Weights of a small GPT-style language model, trained from scratch on English Wikipedia: tied embeddings.
Each number is 500 + 50 x the weight over its row's rms, rounded and kept within 0 to 999. Layers, rows and columns count from 0. Numbers have three digits each. The size before them is the row's rms in percent of the matrix's.

# layer 3 MLP up, 1536x384, rms 0.0533, rows 1207-1347, columns 240-287
119:603483520539520486569506528552596505582392527493540492576438496523411584530440589531487492521485563504492471497589499464489518459472474473445484
100:475484520480532485540518505529567477533498453395478428536466479519499499494461522502551526474443541527541467480472565477521429397536647450433450
103:505545473564465413463427567504468519530423375436516454566484492475541578519459496511484447451481574454451516497482500490468500514450673524513484
096:496529447506510417477503555592546522567426490556495454527487448581524584443594490601477494458430516476562476542484521576426420573475551378446394
110:510391520468559458497532531486470484480460446522498563489392452487540487487512505475503431472419505538519456572451478550471474457499522506492432
088:475470518530506544531471491530601482603490501564378581634506518473563489515434520453443536498465611446498461501503516443481532464454537524420411
084:518432490553396492533541496489550447459434539549419463535502534601575488458513479539449512454428526533449445417413590522577478561546538464518523
090:439528478500420487521529492526547430547534529496553579576488510504449560453413490468518470450535587423547595565476572460423522526448594475494445
093:451520517370501482497452530495642485472506587505428532502551531488510551472550516476442516396436553437411521502435558535480452496566493510351450
082:609529453516474457556441437499550496548386458554440542522471514527445482519435507506442534536480600557511541583417556457487462442422498426530444
107:532562405412573479463580576541667468525494491518470488469510531538525535534554609555586511545513436533452449598560461549544607431533527437421487
094:475594448527559474546503465534442462495399502637528540450436497535579471492474603443506512516517508558513417522458547512425482486522553450469495
109:510529393379439482471502631489620518521417456578436522550379526531509501513506576559544465502510468503527436531511480566481447564495494336459412
118:488515408518537506590443500549555499369439515555424606515444517555451572532497543494401439422515573512631477474434518538476479587600577481462505
101:482564495450428519451558534547568571596488505494588522515384448503464515460531552494494400468595627466499525543492557561504575468480588486427470
094:461574453484541461501565535514542547547408461587491536507420428520505522449416505551530518378493435365560473519447453564452467520518542477529447
108:526549402449524480493620597532560532488388391540485562525453457471421575457417527537458484477463511428502556514546531551436486530500537463468413
094:549522396548400546451478486452528468496479494457475499522529485556503600538464424439484525471446494499402567597550513586482501567408546502444401
107:463507485499412474460544527512483558529497488489498462549545428453372505464473491641499498495570487538488531534490418484542456596486579461420491
108:512534467539519459506462535437417594503463437539496493517425469454561468519495532442581457465426555498573516539401525474480458442455548465530453
106:503440499531488439501496580527542539589457499468434445477465479532510547468489536498534470518509442448487470510532517541443471496589542450462483
068:481589442500404448528526601561610468491451414481537504533447517506459537386470520496477499528490452367453542466486534464620406551454448499539492
098:576467408502492448491547531552543509503368471505523556541428476544444532480471483499470412423430461480527452519483462533466430500456518510463459
088:470405533438472429397463473516442583475478479562504510522455449534456481519494519545445458541505462510504519463500368531370551561542464588528473
089:490593488448485496547589563465488490460411504510387530430527547538545510537497453509413494504442572432425434390511571586556529496563520522484610
104:450530498380542536520446473563564585488544568576459437657355478505450571497523585571468485405545361496526566515550491525461488473514491478518497
105:515493462492620447540496474527560546527521542559504510503553517522505485424535569520468572416575450482461553483427570614414491569574485383515502
090:466490530464394489488588500539575521477465331578536437575471523533501508475400504491527592492493457408427428436437494435533461444537461426591488
104:495559513565531436369460517487435614479443516494537403404579471527511505504507504435539535519513497443576513515528497564471452547484500465510511
092:485556474511399507520493562541533539653493541613457413485519485506462516489460586442458558469507501517497407506464451533497519550441447455430446
102:458504471489461510376587477512534497485402406531536548508480448472458541497482574528539466521499436487579491515447461611498442488484480470536452
087:470536497452529515495526538581499483503391517526456461518515419535451503504505584564505482556450531513491424509497479515419563484488532516527551
089:514527443486499527492553521492458418437440397551374481459482499510498521500408599481497428503487525401470374529483525582481569456498391414515467
101:493477467474549503486440520515500565491508495556539534439473486513551439485385502542489461517469538514498424508504330465598483534585427472491550
088:472470508531467497506532496498456521451408476552444548503530439598517521481415598488491378552531514444644438436408408461536429401525554466515485
114:450484408412467375584504492539616491484489456572492420500503434532533483523458449532564421538488525460542536478571545615555516499428522517471550
091:522573383437545442508559508585545478463423510553509473601534498536502510461525571577563497477447464449546566517467510581449470524508568503537473
095:531507473588483573499487558537531516407483400637422474512405480586477519580461556551451429454497639429407451422583453549435548440443503513596469
098:427499475471471486488541568544533514521359441579473541603488433520533591491543518469491479359465465478486488560401555459476441496439528477510484
083:443418495486433497503560506501518539461501494531490496530524421535482566501552436513427512535518486449466608569381471497447409498539499599422377
104:586548576412455501484577523464510457387475538488476567610511484501426496438610499556413437486526520449427498503503530495529425494577548370562428
090:530484477444571538551483485571540563509543564562458441519449504502439538488433584541536510550463551483445484456510509512486482521473537509529490
108:480597413449469441450517575559538599535450446532554526494364428539514521467454544531512435476536481427584467560487478525445463466469496510463479
111:561545535457476446535429532460485532499500488538529544507444474590584551546503505526549447445430528462404594459490373478455499435367512430463512
103:553512507512546437535499580562530521523440427680522452512551445449466495480465500526469466466459516485499462502428553501560413565476472447485447
121:567595418447487481515591575545464494501457564503529530544452503505586536481549497391561563479424469564518496549527524548460504542438428485315482
105:491555455473506516507469537476463481465500548514578414486421441470470532501491546538550464578507522521520506525439518588528521488538492477481426
100:456624490404453527546529486556569571469488369502522580530445495575461489449516506561394482504500521504560445532449544495583473473529464334376460
113:502482499500623427498488578484446542457480394593499501502490434528455467546417554484410517430541500468509461481562496539461504544556544530526433
118:487580409537471422540527481515635506619453527520553488523479498453446497511549466446590546604491513507463505522458463633486503461426463470399490
101:488402423514492469438464602492514473456518473533397457499534544581570517615518508439505531458457515408502466469549484435516480490543502568538486
100:517580411486530475492519639535563499469424514517530536517454460571469639430526576544481466421479470430580502537458560637452403535462491410572385
093:478526515511557477408466557508462613451527451580495410564510441459459541526434583493488511475526502473561375560445436470430476439462442449545423
099:409530495431534466526574514548529581546514407561492496469480454456562541488457615548614499428428505499583406485492496498512533584490515465505549
096:521571433519506555512478506524509465482514532513543529557476494483498567494398525459588515388493490423482570450604522516446455486560531540534488
107:444546524509562473551528537523522479559398520532507555569559504519462491488431475475479444487509484519536442491455526591446472466448534549519518
105:524494531564482509428563590509494601509434402552417531536545428503445471487489495524435483473581394416509465517467507496502389510618524528581512
114:505495521547493397503558567508555533507427455509424639459411476519439506460438570537540431497480466461475446414448449550482483433470456417364522
076:501518438408433501597503476509577465557473563550465516485500493471535471517437424506421515494511585549448471587567461459493514485502467475569461
112:592511522416548586540517529580605517656493574461469493554410499511458583495488631631560483481373496494511496505521491549470446463494535423571500
098:442479533458503538458593521555535490532498418599450437544523544455421522467418588462456548504542520481455452553503550523466458578495499511469498
110:600485428437534458518540503508522564425516453486506500545424557532557485468574502492555469421546504452548505388417526393514467456472510541561562
085:426562463483526469541484494561562458463486465498574547459413443539508585481531421495588502578461493510497470554561459544478519437468517544444508
088:473524486496459499568551530529494485494490490501429491467572450538472533461495516586531493471452501462438511485566521511448541459509548458441503
093:589432529555524471484516584564411500514525450425540495432554555563588471440541479622508554408437541533508471533528532507505450443470469466534449
101:527504536426607403554400587464406576499497554469501479458519450511423542512359528505492415543606543487550536554480501616511487498496587571473492
081:494574487435441462437511507597406564570560462504508497509483472522490481539467523521530492539578564425525462540536506451516564490480495462441461
116:486464502466596534563469536569469507543463498490527481545504557508423478453514595524423402398533430512504444483584487441563509504480517373598446
087:511524504489533515543538531568487472500391484521458503580481453506466495479580498423505472529475490502459483514505412506479513542584568449505535
116:398385533506486473505497503589435585444505544502439484512470462539522540482493560434463423421517526471614407570475482544454491423542448469524458
063:528588438543530503501553576509583534544515441506486540454442491486521509386408585477462488405450458499549567528558463501553542479482431530477563
105:434490471465500547528504507602542529601519455597499466504491514462482562492433488538472533502549442499513495433515593536565551563508405452428388
092:551519407425582470577486539605487467476575530432577523484481528479498581498470548476516492493483451495544596435526511625483506446478550449500496
089:475579500448521437508465594524550454511478543459450503503491500513522509524531597527489502498509604513514508492456569634414472393485462398447438
104:459586471491499535560524526453596515524508533469500467533367493473530471486492523532583535511415569486595547560474537471503484603528595453481471
110:557511407545498463581512509602593490447474536484467395548354442480439544485511617522584439556540521459525533548587366570469454558526527482512515
083:514478491511565443587525545537514471516447396567447523541541537576514434545389512445487517453414410455514503429609442470595490490452494525483535
097:498520433499482497468516551525543522454394501528467522570377489598468554496481520516527481432534484411571539559499501590478365515482607484520510
088:422557552574481448564457524547452583538508499560517496523506439510508483487504506529427540510445485476514505398391448560504414507507431507483431
117:421462421485423427444582506552493571510484523526542532557543507464427496513439489531475501564556524471448550587544518472472468642465567542563409
098:524515480424553483501573491471573554488459529672493577641505430468428580452468505520406426521483464393484502551450516527414435476558607527574390
097:482508420494511429526536557565510456535443499495483561507371495594503575428513535531501461501547496484583498509398535571499341459487538446475487
112:529450403379464487564544543591619510493295499528417490596457475484462474485540499504561459547634428442443453482482512540531428554493517430470521
093:523526583471567477551549487536525515468437521521401501499495486461473399416441583508476559436538541539530540583533455546565499527540517498508478
103:468550456401532432478559579623515565523526476508523544514421489546511560444477509534570425458560439515433484443533486482560535499604497362532529
106:560514423504485431496499627488509487485435545557494515555446484550520641445492554495536424431479536458523543466443487579428407528480553465485431
106:532502485458541555517494550554570479599491485557502611546550474535399518512526544509459515481471366477571414552586347626504484509461521454515490
081:542479452508450487440556530499530558446492480478523443505484539457480479485476436578462524509511483458524508478459486571538429543498540571520519
100:474584512401620432540443507501521505454469512496514488489493392494457585491452512524588552444474543550595503472507437496494579474481527519434482
102:473510465398514483546599527561516562512491599545496451466376414515579517469513542510631473475495435530557521627425539525576501566492499428578526
110:504563481533510480545451523544599558574434458506526547551485519477416516491436472546484592505493533459425475511399507525466476613489591542440435
103:461478502593479433534456513550508536423401534523480485496389408510444540486400558465547491534516484429494543527551442494493503505481571490469543
095:448414443529504534593397552542495471574488490525436483562514526512476507445467481589455627470522478441524483578460459470630459538459526469495473
096:501479521541482494447443534506617577515475506544474522511510413441549439473560579517489524469490577476469397449378549547477452548518550515534412
092:513533449536496470413537538493595533493445484515507529504442492531507581474429479473521423486433538419508400530442533546342497455519503469418479
113:564399373564502427556429508416505486495482575489488536609418493527516500516556535556519404503536403488657535538551531594482418525461545477503436
096:585586497489509517512543523426561486550430486482448479493539499556489435517500444515467464514567600457502426554546514572576414543433564551417476
103:431571490478593465562571523551522442516403437554490461484432469491510480512519593524440523497429516500579444458450598523475413562529416414498527
093:521717470543524450525550493543560540551506514449586579592375465557514556445507490490394476492616598556447509554467533505517450528524560519414500
110:488416418527466485415434492493496482559482545560446490530487496575473556543493488403549425470462549487478468597473519426397429535482501521535455
096:472557515453530451509530511480586589549471495574503603501448471514484547486483470522487372388517589460486492565391543562497534469557589511419476
095:500479503442480445464514546573470554473454463516517481551484475587459576510490515506530456413422525411507502544457510587473438554449574419432445
103:422536419431561513558436516517545552492515513500561550577494544600498579522543504489470514499475483495432500583517417534418617470500491515455493
095:504593360558535451491444589574505499519467411472563474447533494556541513489489529502491515485461563550523458428509485588565428638418492520425374
077:406515552491422447485562534508538563532468512482568479487443485492496621517498553416500453531464555569505498632428496532360605554484616507500470
118:527441425572529447435565506544442525537399521542358513539466477508539559482469592528503463466514445479577502520410499471482431478567506431475549
100:470553405520475499470515507529593511504469496514587588527437457458531622443477446368483489444478541493435459583437459447400462458415558473524508
073:477533444530363417490572436446477565516515430540606377518600542414412598490471389562563497550513494522481629498513478448589432561521632553535457
100:492530482448501541528436508503555506457455497509532490496395535514530471469412486447466539483455466509538463495444478512533546455514448469530519
118:564481414592481501552494552452554454442481534523552470521436462455380477480539514587456429500546560485569562500589437517456511503514665448504472
098:533572463456474508574525587509521560475438534458600550459532520471546530425552509528554515494400509531422409509406547433492548436500454456429527
112:494577443431492550468552506522596562528478477467504569602442514430466538490511440590452515464536474508417489574482499495531350582540519548467447
089:645524511574520618552499490528637530525493579556564582506525469561412460470493603491501500446508525443471476436473468526477491433571601483607525
104:483442460466526504472506545534487609590557521511576447579472465468532507479413505559518519603507501528590462549576419470615450538503484511421561
112:478459562506578521520552508571557547463455475519358648524519539483441596456384632435359508441476481453396414508455555498396522499584611310531541
098:591506482421555482457526516455574606539481432510424505507508478432449475487581501544560527438510546446482436565564465555578475465525431477420371
097:429535480475471584483513501432601579528466421513509523555543519474502564462526481442521496449506546505588459610400502462483429459548462492470453
085:458490493534506502545621662585486451526446484500595554502506485574554566520537588496518444439470539508535390563492512445441524433493501447565465
103:453498494539570480533567508499528513538492423609422542613529475445484534460425494456424521428499426522549443508456538534478482495501606464574550
093:521569494459490465438521618500527578539394518581506503518435431500453552439478521561494460409460544406548516505468471535501402573496599451516448
082:502402561473541475581456528602485555527484469550512431554412465539582567421451514555478514508525520391546490357520511427553439610459561514515419
077:588528403485518427521481475548575451405466506570573550570506576494608574494539510508538483450539514557483479503589527473501463468409486564526493
091:431579437490513512483518535568648469641449424520531541542562539480400495507446489445548575543530398560510493564516595489454495490524504433517546
095:432470434554515445483514476561477520540466491530440508504503488483604478505515589458513424561400546451527502499419493545511452578518497427513369
103:538516531472494539569529519520553486508446458486468472446455520516478481477511537433426464461423512495568533520505488479504416560531562549417502
089:597569490554476561533532535516539483494500455491562554454486544481486485485543555572467497453469480559490520540517453468526467583469387421567436
087:550520424431480423436514529544460500516507495587526417587591455506511492534572440528569513519527462501534444462428575470487504537574545529457389
115:611508472490529458557451501545564527486410381607453439520480507495472469530564485555608496544534471484494527524591412479485447568461539480624464
099:509531457394499548484524643503531590523471484464459498541516447528409526393436518544511476524456464471441518456386574578508440550528574558461538
091:531493495430575517459542545453520639438435475432554463564533463428392548413546469547534432492538442520569492405525524614621397490572495473453473
117:577483403546572574554491494496445517461474526554542513523556481508391511455580527532466512513530520484602495483581505486488472461585555461488485
114:429538446445507440417533527461484591428452508471521523470444460561484533490571556562552406450472515451480487500559501503473512464497537473577549
095:563570548497571482501604534469527541455473532463518524501504527586600409507518511595498396425500497491483480498596525623555459430496444445485472
075:457495474583493531485546494539474527522460407499609485487461423492468546415527458451546493463503564534444515444418483491456522545492602483538514
096:466452506477480482476450546579491548478462536462488623560451537576540505503457501436578482473522529476423428486532472491506477552446498453506478
119:540550456493492534518509530493574468552498528504431471601429501493407515522506523563532525511504444519533479541558535561507408561508541520438469
092:490488524450423429591440536449446509491437569588475486460436483591562529546534510623439393487479477546491473508550457473462477398459488469510476
098:575521528477477500466550495551542438452494559442489526514573494489495457459536500569510509581480429506526462501437549506489492463526515507356502
096:450413460519535481572503513484451585506419443487614541557493496550538491506490602491423524466507515531617419557478462445486416469489489561518467
081:543557418490550525513467509552445530465469461472554490454539539549492531492496555513550535487367520487494470488561473490529492547334421490532533
086:453528368494490491557512521460492474497456608465457514577526493526407593477459518543446473573569582414556543492485475433514490523493553448445513
# layer 3 MLP down (transposed), 1536x384, rms 0.0323, rows 1207-1347, columns 240-287
113:574453635570429559519532482466505464482410527555480500586483515599545498560454482525442491503555462497504428465502545484490575487541467468600528
092:528560542598452511481456455484471538523484458563506490439417560487504512566528486583450584569517516541482401548462501480482397486422507485504488
105:546436516501532503525522549513542475521438509446487458549528501555535447511398508459505545582480410495456486478627491540498473479573556504513529
060:483527520448535399579573534456477475472478550566504454471522485446478483422476512588509456459508444422519440550538510575485478481495614446505430
098:489528458538435454407510457472494517477466533439475525552532553548512575470433397468546542542436432569562512517515504512559553466586537526555555
098:542473589601495564517455443488460533608502534398491427542421594527507450610420543441541529526617521498481475519548483541423562538538596584498525
094:495452429567399567503458489433339464517507585522480498517551505492572471551453530509550514546454455477414425552538579478562468484512482473520552
100:469548594508545451395572492467562528523524588439576528504556454400500503538466427478585476447461516545474453437471443618460505461461516565503485
095:510432607488541505522538469541490454455558409498469480458462493507377532559493492516453449479523508456469495459502429511619608394459489458514509
070:535553478441482496416425528479560593464468506573519535585593452410515505487467458478573503563610458417421349603509576425378505470493492447559451
107:475566444606428549519492489501496559397471473659614416507386512477438475508489444514546444486493551431513519525562516482551514572535500519421498
085:595451458503506537536518412510468500541443446470589441508425509463469441594538524482475559584459553515454492517525458572504438484538509559521441
079:520556466457486449551558483530496497519459495649439503432495504611455475421427490592476415394576504450459441479545543492453476538571604420497414
127:538551512487463521550533564565542555457501440534532441500471436540477488482566439571454440511554500408439437625495542473493483570510485564489488
101:553445572568493551594458436548493478454507459459483530508506535425480533514488451483476487516505469549451471509566608408514588465498628427519468
074:535619465424617394526511473526589562485491440570571540581403490470461535496488439563543453481538488440541483570486490529477497462462632424466464
082:491528553469599500533597479592579556554462456586454538594513472455465515502449523492472537532552504493478443573546412530434585428484549562524474
099:449500474458484499480484433549508533475479451474490469422534447455533525547555380486510525514511504563485488447525532510491547379447595553437532
108:503519425508503484534499495405540540434519537448395449456463533436482463547496460521455442489528566454469527536528488378531407538468558449498509
128:473544607588499597494507460512488508408515446565414446538475521512577497550525519459514406433536452502623460559553559557563533507467529571492414
111:668495461546466480528581531494439504419454563596521462577512646394472518457460590497500528513515527546476387573578525402495442496501626491526477
073:582497402544465547579523481484479508534532547470583495518477505376461537527524501576451524417509481512605499509454546465568473576557515522553540
079:538600497515513454414598492476534513395479419518496492518430477518568339503535557495547423487504570531557421575469539445549473478424607512550471
068:495466598472456524476478532542478541450473516393436515458552421528538502544501469532534474540524406538406454466475513484586547555497503569557547
096:523449500451551557451438557521447586456448524455471544438584484483351512457490527467594513492478466497521585500472536516518505581546463441480476
116:549433543473437502538481546416501453482523537386452478456466569586597483524589527505538532535491496546481472514559459550471551550468516549511556
096:550488524478543495534526480485457412457497475470513529498561519490521476472458535443506487586465498518487414528556529417555444513500474454427535
098:581486488468494468462552486447449597482441455579513497600549365402592455466407440535464464455619538595521459534491424425444538462624504583476447
089:512455527493476448557496446346553454480534580535457497401477531548491461480536411480465449491481553593450485469494445504386569481492588579468562
078:430511544462540527467542500516482547518496468491479502382448484540457469480445398537485504512465500596410417460464494337470539545431518503570537
090:525584523548479374555548449578550508525371455527452445482427462544491531516540549573542480435551549463398394474546469549467504517524647574579508
080:512509439444503536468422537578491547547605487461624444521446490473503582418500533470446576543511464556407516582496538487517556459548498457605522
081:360462502418471500493464491497445415553506592516449518554523490451511506470440411496494469418522545553435445527547563577531503489513439510517427
081:529549572417421568507520492478476500526471618540562490509470498480491440522462510450554475500419412395516517458505514487485527479524448475523486
080:498467476463431527466458509547461559443595560500428538484545519463552529509493437494490539507536551398424593571466565499574521532483500476611594
113:547475536481567430514574571509548543599575498583503474498450541538507505612490452523514517467427555527390490503579445546513558497459595582516489
068:506538422445498320529571491490546544511497570492483476500517533492500543438497469537558492425548452374541515531490515552446463565517595522520447
075:615512539524453510540522489517569483405551513419515592432550539516511448474564507448449536494515492464525470480517475512552555468485421502467471
102:542536418401366393426485530485516499450425517504489532530381487517469504488504510486447395471435501477560457450460499447570423526509559435501496
091:510332516491440493496396559569552588476580459465498502570564432440533537544503418484523538536594494573542522527459446452485422531514499521572586
104:510454493546547447533575497548434521504499462437489469580554515540540446497371516481469556462480514522564541521541536491457439513552474515445445
075:537481481452452487586492481578579456501516440424437484498457547455570494490480418529464490552517481489466531531446503503563565530494463492497607
076:529636437453530424546535466589584534547481463528537517474375507530477554490517555490532481461557508415519373583552390559418473500488581452479443
121:540386576524414522531524516496509534449483506533481495483500514501457467527510450526504519373454521511541452461536557513431513449447489478530584
101:514523562568534586498490418481455506525498520467457605414499479481579509486512501496533517473605480535500540494576576544543468501491464489546456
112:476460522445462493532488512468501501562523435546364517543448523576501551499486558485472537436543490566593447518463488436465515449515452455469484
106:390494536480528425559548436485428497550521535532455547430448538536443514459485504543555533480516495444475596503467493446469601451493450461536497
101:470502519512438486500608414429412485475538514430455474487498457537559479457499405510528499549427480521460465569461589513589585471578492547505451
113:418552464470414434505499498604495529387562484526470537426486508508538394553524356473530534492532483431517502457494451498477560509536434550500413
117:544516457478540420585497517445520564483527546537377511556475490443371568517443504475446493532570542451471588409544460579558508467478449588532523
121:483569567459511532461411530448575571453462681506439554567485394418517553402477475465518549537564489482449537533482562504548521387544490527502476
056:616572523545496465566497508498536446484525524509421506508514574531449551412501526512504386551438512418443568470468488451474537458513591458469536
080:513498482546525532450540533542488498462548469512497384520471508496498461500548582566500388446389517514526510462482502440428434512467484506594585
116:524451555478491590566593480427511413477501530542455482523496557508539513440545418491513445524504455516506562438531466434471521551452474643526414
098:493556572590530554495499471486548487483549492638534514539411546496532507435444513505381529469494526478430463511492482491496419531552459493485452
128:363496562566483458486555493661481474474462471549509500547591518436429506454532438571485528510547468488397435409443570463556488560600500544541536
089:540542515469461483442533550489493482497470504397432509492390527529440518545521618514599548486629496481471398481479452449554508481597611471521501
135:559398429531421457538480469558556578502421530519478565520513419571529487649559544522514501542484478517523527534469462515511530547480482519502562
071:516567437431565517415466563397458508483425518488491470435565570300578483582514523512434557504459520555477399550579513589501418553559464506594498
130:518420644469601521433504482439512510528384513451400506555497508507452558458437528514510520497528482465469505550558566509563591413506540444508464
106:471498544556523538629554534567495334506463389560564631525543534552550507492512601468438586474505518376453445490479430469421524472543536478470528
127:557524491600431593577519530542528586472383414593437469563504487447453482529413446467471391485477491437544457433496495541475473480516512549465554
116:541391503574434546503412549427438541516512554514319465517474576491537534550466660501507487537414555519525421483513457597576423557546496555514415
104:539428554499601517398409465558520527471517559487507535560458467459567466524500384460455507596548509506469470523490536486556522469492488515576544
097:474522523476553482439615446522446487425563523491514560516437563462519468477538512499464501456494501538540466422549523497516520553467349448519455
111:500525535585508576525487448476509505496522479361457502539529467531541503574460469415527586474474452540466463596524540453448515498457552516474541
071:571562451539492589622477575424574443569549507419552527455527435440515517444479532524486471548466528497453525435568595559551453463462578458515473
105:513520526616449557441422481470499512567459565488492489500552542493473470544522514508533496545455521428533509513505538476467602404473572480521459
070:562512488487576466452483434457418399412495559471491457511515483552558556550504486570494502468532571553520504546484553559463481514490558483548468
133:500613457481492579583469466515483537488568434566530411519471568436524506511508451517522525568588591518493477431444441526498470455586501566571532
070:528531501528509535515542526501486506518576529408569490456470616389479555532498505507410557409454541478585541488526466476541446576474503472451487
113:517481467499462521501488548531399606532496525518488481554488519591457589555470531588458565519513530563462482415558444579533498495563519458533525
117:498558542475499520477581348464570509486341479609511520548535526477558366483511448461424473451508547520413478533449569460501646448520468479448534
078:522479531370416467547483443478502528463590596326487541449463565527502463446605458566491545509521447526473630544483446493589527430378456532531453
096:545591510468476454507413493471459592434466434556387466394505402468479429557533490617416553505450583481407576483545452476466490493553405530394483
118:517549472502483493452552451495523490484522386530464495484472534488518485438571416522511502490497561536504456479501466410510502539551545440511466
103:392560581428467488424546393447561529498502591420524454487511520397498431407471415446479509495600570526439405508552477440559501477541434547447476
100:563462558378538417510563483458516533477462486544457427539454459505457454440497483552505423450559451413451444489513445484462484476520488420546476
086:531449543435517508581473506424499497529505419478614487454567503500559523535577502579469424550365530570428467393533480534562519499514422490469469
155:404410446445476376479539534532531495469440564584467518584484484511466513535465503482442361496473547513426489550523596453492483499506531473485475
077:488576523433487376485530478512487608521511455534584484539463534542481548507495513575482469480527541414497498514450485518473463559530594587518489
083:576537427554528350429604497450574500487502466496472553688471482589562467410446544551481457496537428483441473538514472572425450460498527419493466
120:577481462530426514600472558550469509488550537496540512467472506465423521512491519551465506522446531487493411536481441485547538573562473567524472
114:533480429449515438491503564532472570436509484571545481439530517528525621504594520451485511600575506511472484481509523471508585496420464493531548
109:503504489490514470529443458513460536435613580543521487507560547508544438452517475516476486565553501564425465571501607475438516466351394448494560
054:571567528534540462423403380470486438555468467586518497556411502494544458460431504551427451489542561512462421534524582540584455511519576569547486
069:526556496450568527526473425525492522539547431511503556513511595508504550517520523607422531534526480438475488540489529575547421456475520482530543
107:520490512434569545474531469505488504536571454574466530563554505468535456603578497476518603505606519556421371431507457464583535469531594547541519
082:536489582453516493612474461451550385482517501478525486487444531510459452569473467515467457459507416484494551534602516488465518470425501487460492
093:503502562396435553474485486616505546460534370541475494548570433495499504555404448445456501542516476464587454513540461504546386476535473537468497
108:437533504483581441466405529496393575514450485627444567548484464472424458501526598494471571438470476459442427498453542579499515446533549484496501
104:616480462464445486479429420518555575411559485536489494480469556440449522505496422523552467485472443541501424534557463555581574619497576536512512
113:502489563526577555455482422403517500454433506497512506490554541470621451467528462449393521545456565520428487497531565445494461528480480553468363
117:388470307546488514577515477466535487545548511551531450471443552409543452552598457396463506562498518595484503481582487454510518557478484535462507
090:501423532394375426514603496519543496466495531481538469556370474562510654436467424599536527545503460502520565539521517506497517437489554342503527
120:468411544592463451471438479420503482438508449493484478546491553422431535536495501559542511474468394503557522582597607544488462370510532526620395
106:544426486439576501434440527561493514462366415600508463426459447438479414542506463537461596498454570405526419492476539496447537378548563498461524
074:505555523346582426413511430376462557486549559461388465426541536419566406519479589477536519482436514477533425541479461529435592570536468541508472
087:462475442483529479372386494521494439479526570350458483404417532508508542475427443430525531474459483443607481565464471403530450601494476538555561
103:546472542549507485476368500524484497416485510446421515437490450499520420506508591491470498456502459374490490452524493580521520498466530432544477
110:516478552634490586535548406507569507463486378382492587460528578472515541496447415529473464508516422529527429504592593473566529546440519460539501
070:502547511444554380536625430545505546524468450564484490547412510486431552395473512587491447399490536434518451496520459589417483485554621438468483
094:536548624514445539497532411483535528450550443466489552511444493558486486540461564438504425526538531472523506492485474453425503569577503516526576
090:497481517432448479585503488640559438563565507509441560542533481457393567416473463514475518523385484508536476472435515522506538546533624498479491
085:487488598546594542475499358484524437533445546494539534426538471378521422431512401391498524537452499558494391546454476449521572551604419573431513
139:537629474503541461522547500520555508493471532462516523399463538546553525504502478517566499506476536542547546514483576488449505450411565554532459
086:525522510513477395516541474465560435554522502493522468453417475498477395509605401548504425544572450544466570470469447482450582505467455556461437
088:500518518476491554455462511586606542513520467602517511545458558407462515613499339484497521507543557487389401539544440511527518529510601464430528
101:618530444418475432381409533467511481486418503417661459510477539507551476515498504441473461552454490491472494488516504513612440516631477479443492
126:429507534445595496575544606576528532522559511583471493524430470548516451491517527563420491536410396411554571467529479427477496476441510502511501
116:554507400603544528499571474545540483425505500518493374521483502425491521510486501441500507491484439450496578481536539446464469495410471514464526
109:483492497528508477401528573508518441477442512540507511496489558502481493519498473553466448512390535459496571608497576495516492536550376549452494
106:447434565467576482524443449499491519551383478527461475460550454494459441505585503437488499488504516462558429426497505534481477451522467498554418
127:449366435440614523447478465512536523444632529532469428456534527528420481528596531424528465595499524567491480534464519471529559497481498427571522
090:566461617449510407487427441491507554558510492479482558447473491499430545538480377481417480496501494497520485451485517565470520502420558553511490
083:557515643544524551536405424495490441574501468505552535521543445512529451489608439505546592415514393534468465537532552444522647490486505539486486
105:483465520485539477469498526450511494442506563472467458496449514506472508459495510456410505525469477395495472484606501444499563508523581484520610
064:529494498518428474498489473498451500504505526506601470448445557492458578390475527589483525442441491471512497545517537451478533463505635465518463
127:527393480464526543449602551512475631458585536441480528549458528539477526523514535489480534486476594476461495472553450497563438407486518466503515
071:516577499442467484546645502557534516502502454552456496590472457488482540452490528522463451531457521392493516542484556550421474485471500414459515
062:478461491464463437489520448497448466501579398569420532440512589570477488520556444515506510452494558504472448477497603501509443419529532500483496
055:481396494501491519487503424456473480444479428447496450509480558452460487511470533471516523532509581548469525471598502453554494468489518446566489
092:452499562472513533476465477568435428476397545421502544472426552488558542483491506507565540471349472514488544521500511511555558432482394547440428
076:487454556467467513414467517486556520485539458474504496510496459517506520579396483442499527555584463481447568487493526514513564522511531427556561
109:542564562464439439401541461542467527519407505548549465548486521453587549554499524480533614486500449494480540568554480491454471519438491499495402
090:509497555541581496430485434474534479570480487451462487511557545470453489504463436546465401500486522469466496555525509515412445341557511490446438
092:484432540476485501475534524512599421527603478473505509509495426506518518549458543486564564508575338476470590528498409448507552480513436377494590
117:517541388478443535491464457490488520456496504501486518491398478469494525500508529556473443502526480507544510536427397555500573450541496613647475
078:538502495561517495504541461519507419494509454534496559529461477466523396399514570439453421461576456502524498474498446494503530518465473537580447
099:423558517509606513407552445551508509456598492492497555515463508527563481504489423447526488451634468583496430511492558474465431475573531476489518
142:488534545458564494412520481519556546396453394583545575548515405494484516471461501520472510453481430395472499514525578499547460456607456491559522
138:405526452531456464625419475571491460543596509512590545564572504503519487526511470497403512551427536502508482522478512411482513503424404397472406
103:520472520511412490609547450465542471617469485514517443498492466534547485577493548456490466428470461581451497463490471505476592511551491563472516
101:521577481530603506486508414477428468528380481544467496450524588423544423523481464498522463529448530584465345537592463539511557453541421512491470
085:561529533512500423513527446415532486477521452510473538397451648449537535507486483506455444455524472596498500500467463577451492453572528590418491
122:495477542454592512466557452483514498486488498514467512564514604365499451540560554548550482495536467462393428470534597550512462429492527471499456
083:424481550397438457541585453478475479500505646501476433461436578543536501593534492469493581517478404479369513527543482465492511493485510574521489
092:549429537498467545468573540524383498496462476475563561516616527527512525536507444556506553421592465438492483516509504547562452566464505431461591
083:569537534528437501490522440467532455455606510564449461464484511533531431609526594503507388544601527561524513537561478408446508390601508543524539
108:425527569512508458468549390442626526508495546550486469561485529460415480508554461496433451419574561488506495525416532478449476487618496539413504
076:537492501471476523599592528395513443542520555441487512391398627555499472518510497512446415414463534548548546532392487403464472478451526448483472